config = dict(
    num_attention_heads=2,
    num_key_value_heads=2,
    intermediate_size=256,
    vocab_size=8192,
    qk_norm=False,
    tie_word_embeddings=True,
    init_std_up=0.0965,
    lr_head=0.0105,
    schedule='wsd',
    decay_shape='linear',
    train_tokens=119700000,
    dataset='wikipedia_en',
)
Each number is 128 + 24 x the weight over its row's rms, rounded and kept within 0 to 255. Layers, rows and columns count from 0. Numbers have three digits each. The size before them is the row's rms in percent of the matrix's.

# layer 7 MLP down, 64x256, rms 0.0957, rows 0-63, columns 128-159
097:120143122102098099154122168146127130183150121164107127133139106133098136150072077161107114115129
098:143141119144108135138158119101091122131117083121145181179169162096141130118167108127115118131091
098:146120142091127149131120172117153093127067125089111096136148141101161112097129167124121126166123
110:094150102145118107100141189097136166099111120107166134082140104160171113112111141112170104095104
095:146152115116126118078112162113093092098132123112118133147136134089095158148106118108104144086124
099:115143121128126096070105086135121126130145085165140108139159121114147151134136160094105153116098
098:131121148134128117161099112117094116115094134105103166116099176108133113110131166123097129172109
092:169113120134117145159155168131138086048131094088088132114117137129158087145147170163089119140112
107:083106173153116129078091160127095145136110107149133140115075119145108126159133091157125145117121
095:168127130097098185102158114129147124124115096066162108153141147116120091113183142114105136158125
104:138127163112133125151088088142103148125143129134153127160115157124113132093139156118127134104143
093:149117108099120145068142135095156139121102136151141150085120117099118115142139167103099126130089
119:129161182144138149115142159137114142118119106130125140115145123142123143079165118139162097150118
092:131129146148184116133140125152110121160111129141142074130152153122123123121128114134134133108112
096:128142139134145144043111073147169138183130123094198094144136161150100128153121094112127132119146
100:164139126135168163166109117166131127146164144107117159123091159129117136123114118121080173141133
106:120138161181109143150088143146201175176084143146102116097161066146159129144106061145135122115115
100:108108102091141140074095144182116138148128109164176152124121084095128160142155157093129138086122
091:097112148107179057114113104190068126132136159125153071154141122144133148112120103083125138148128
095:147138117124121110131128137145171126093138116110116135135141121113116165154115142117111136143111
095:123132161140114109146122110115154141152105126081109094110157137099111125067099117112128121076093
097:125147112142113103107132091152093074107119135099088107113134147117113117174132116146120177156166
089:118159128090158117106088127137136077138099151139122117131111113122127066116147130129171119102096
092:094143121139151136135123099157113148141132091155133147100109165150170166146152147125141114112138
089:103137147105143091101154110093091101084119099136118120126175133121130142110145114166125138138134
109:096109153169125105113086168183145140099154142120096128114104089148176130122157123102132109075113
110:101118125143135142089162114136120090145147150098150130128141125174115132132113077143130119153125
085:140148141167116138120127112081151145133127124127128119115143124126140082115111184138112156107103
097:104163139112133122101140148140102134065165099120098100120180141144094091137066130117165150118128
136:096120127146147160157108103146124149095113155121148134114147116122115113110101138137121156123157
095:096147142108135095102159071193110145156097117089173133096133189172096124121119122171118116126128
098:115114099153121148122140122158120118126117116161104132094076106119096132167140136130168164128121
102:127110124139113080152141166125143084139145087097123169119148123102163110159159099140106143168105
094:122158143077135124120136131161137133135071139119114091107132127166119116102095155129158116173110
103:121138101135080101129100134094135114057116116113132140156148113105117110108150152138114098086070
095:185113117116111110118090116147164125148103167165145162132134099119137177137102135070143165118100
088:127083085098135095145111156126112112119108177094088110114125119115144104146120177113100125147164
105:133120128128134130102112101159160100110166109161121127142139119099124163151084115109107082108113
106:156141088128102150153140086129122118089084096131138151125103146129106138139141116108123102129132
092:114151122170184120146113121152147085144127106120105110113159152111146134153153133110120121144111
102:121118168104102151161164102105117136171103128128147117105108126107120159170131151122135164125139
097:137076137089114113153118118098125161116134127094150068092133114099137133104111110086119085152100
101:144127124132111126127120103155095128127114077093142122108160167096165139117128129184127126127178
097:145108112177153109145103135129128106088163119166123093170133127111086109086140100118116107144148
107:137116120113105155127159119071138118145123116149130089130107120100099100162119129093132116077094
104:145116115123121119132124167120118104163121104131131108132140126123124146160119121087124168108132
105:152155125135140168165158177145156137100122135137146154076137111170130132146121149110115140137084
104:112088122099111101117130116135172162136200117142146143120110116119183115170137134165104191123134
086:113115108097127124118143144140123145179108119135167135147112124150083100178113107142119149114102
119:106119115137128128158108147131136132123132131153098170091139109179137130114111109185095108112094
103:151104130110103137109112136116153127128137121125107092096141136146120134179112099101089148140113
106:116116101158145127151156103070128124155146169129105139142113108104126103114157118144123101111087
090:082144128113137108159119139148106111135156133125074147123128142133145119100160160160145115132062
095:095122075142120144106167071100137125136091096169143126097127149174139148116106120167103107125140
098:153122148119137103108157164104168159162140130119135163122140133090109142131134105130097136139115
084:107169116147154156155109095154123095149074148128102128129154128125118127159109100122111125123139
114:137132099119118116151136142149091122130124129106162093137090116095140088189118123124124146115131
097:152098122122101125155097116121111144142137145106085113082095134123071136103154131109106148162091
114:124162142158193124118106152095131123140115093115102170125124180133159184141109064121129122129123
098:144105139122115118134142120150132142085113095142128128102137083118140080131151115156154083130122
095:171124161100142078148155094157128129111115147120118116130123106139113147118122100161128123097138
101:119095090147143114138119152123125133125119107121123098095124131111104113115099083131123144140133
095:121151125131165144118118134175119110083127135139115136106147138074137088143141128115113147163123
096:177120094144148114158086135166177123133108142125145104132102151097133148145127116092131114115127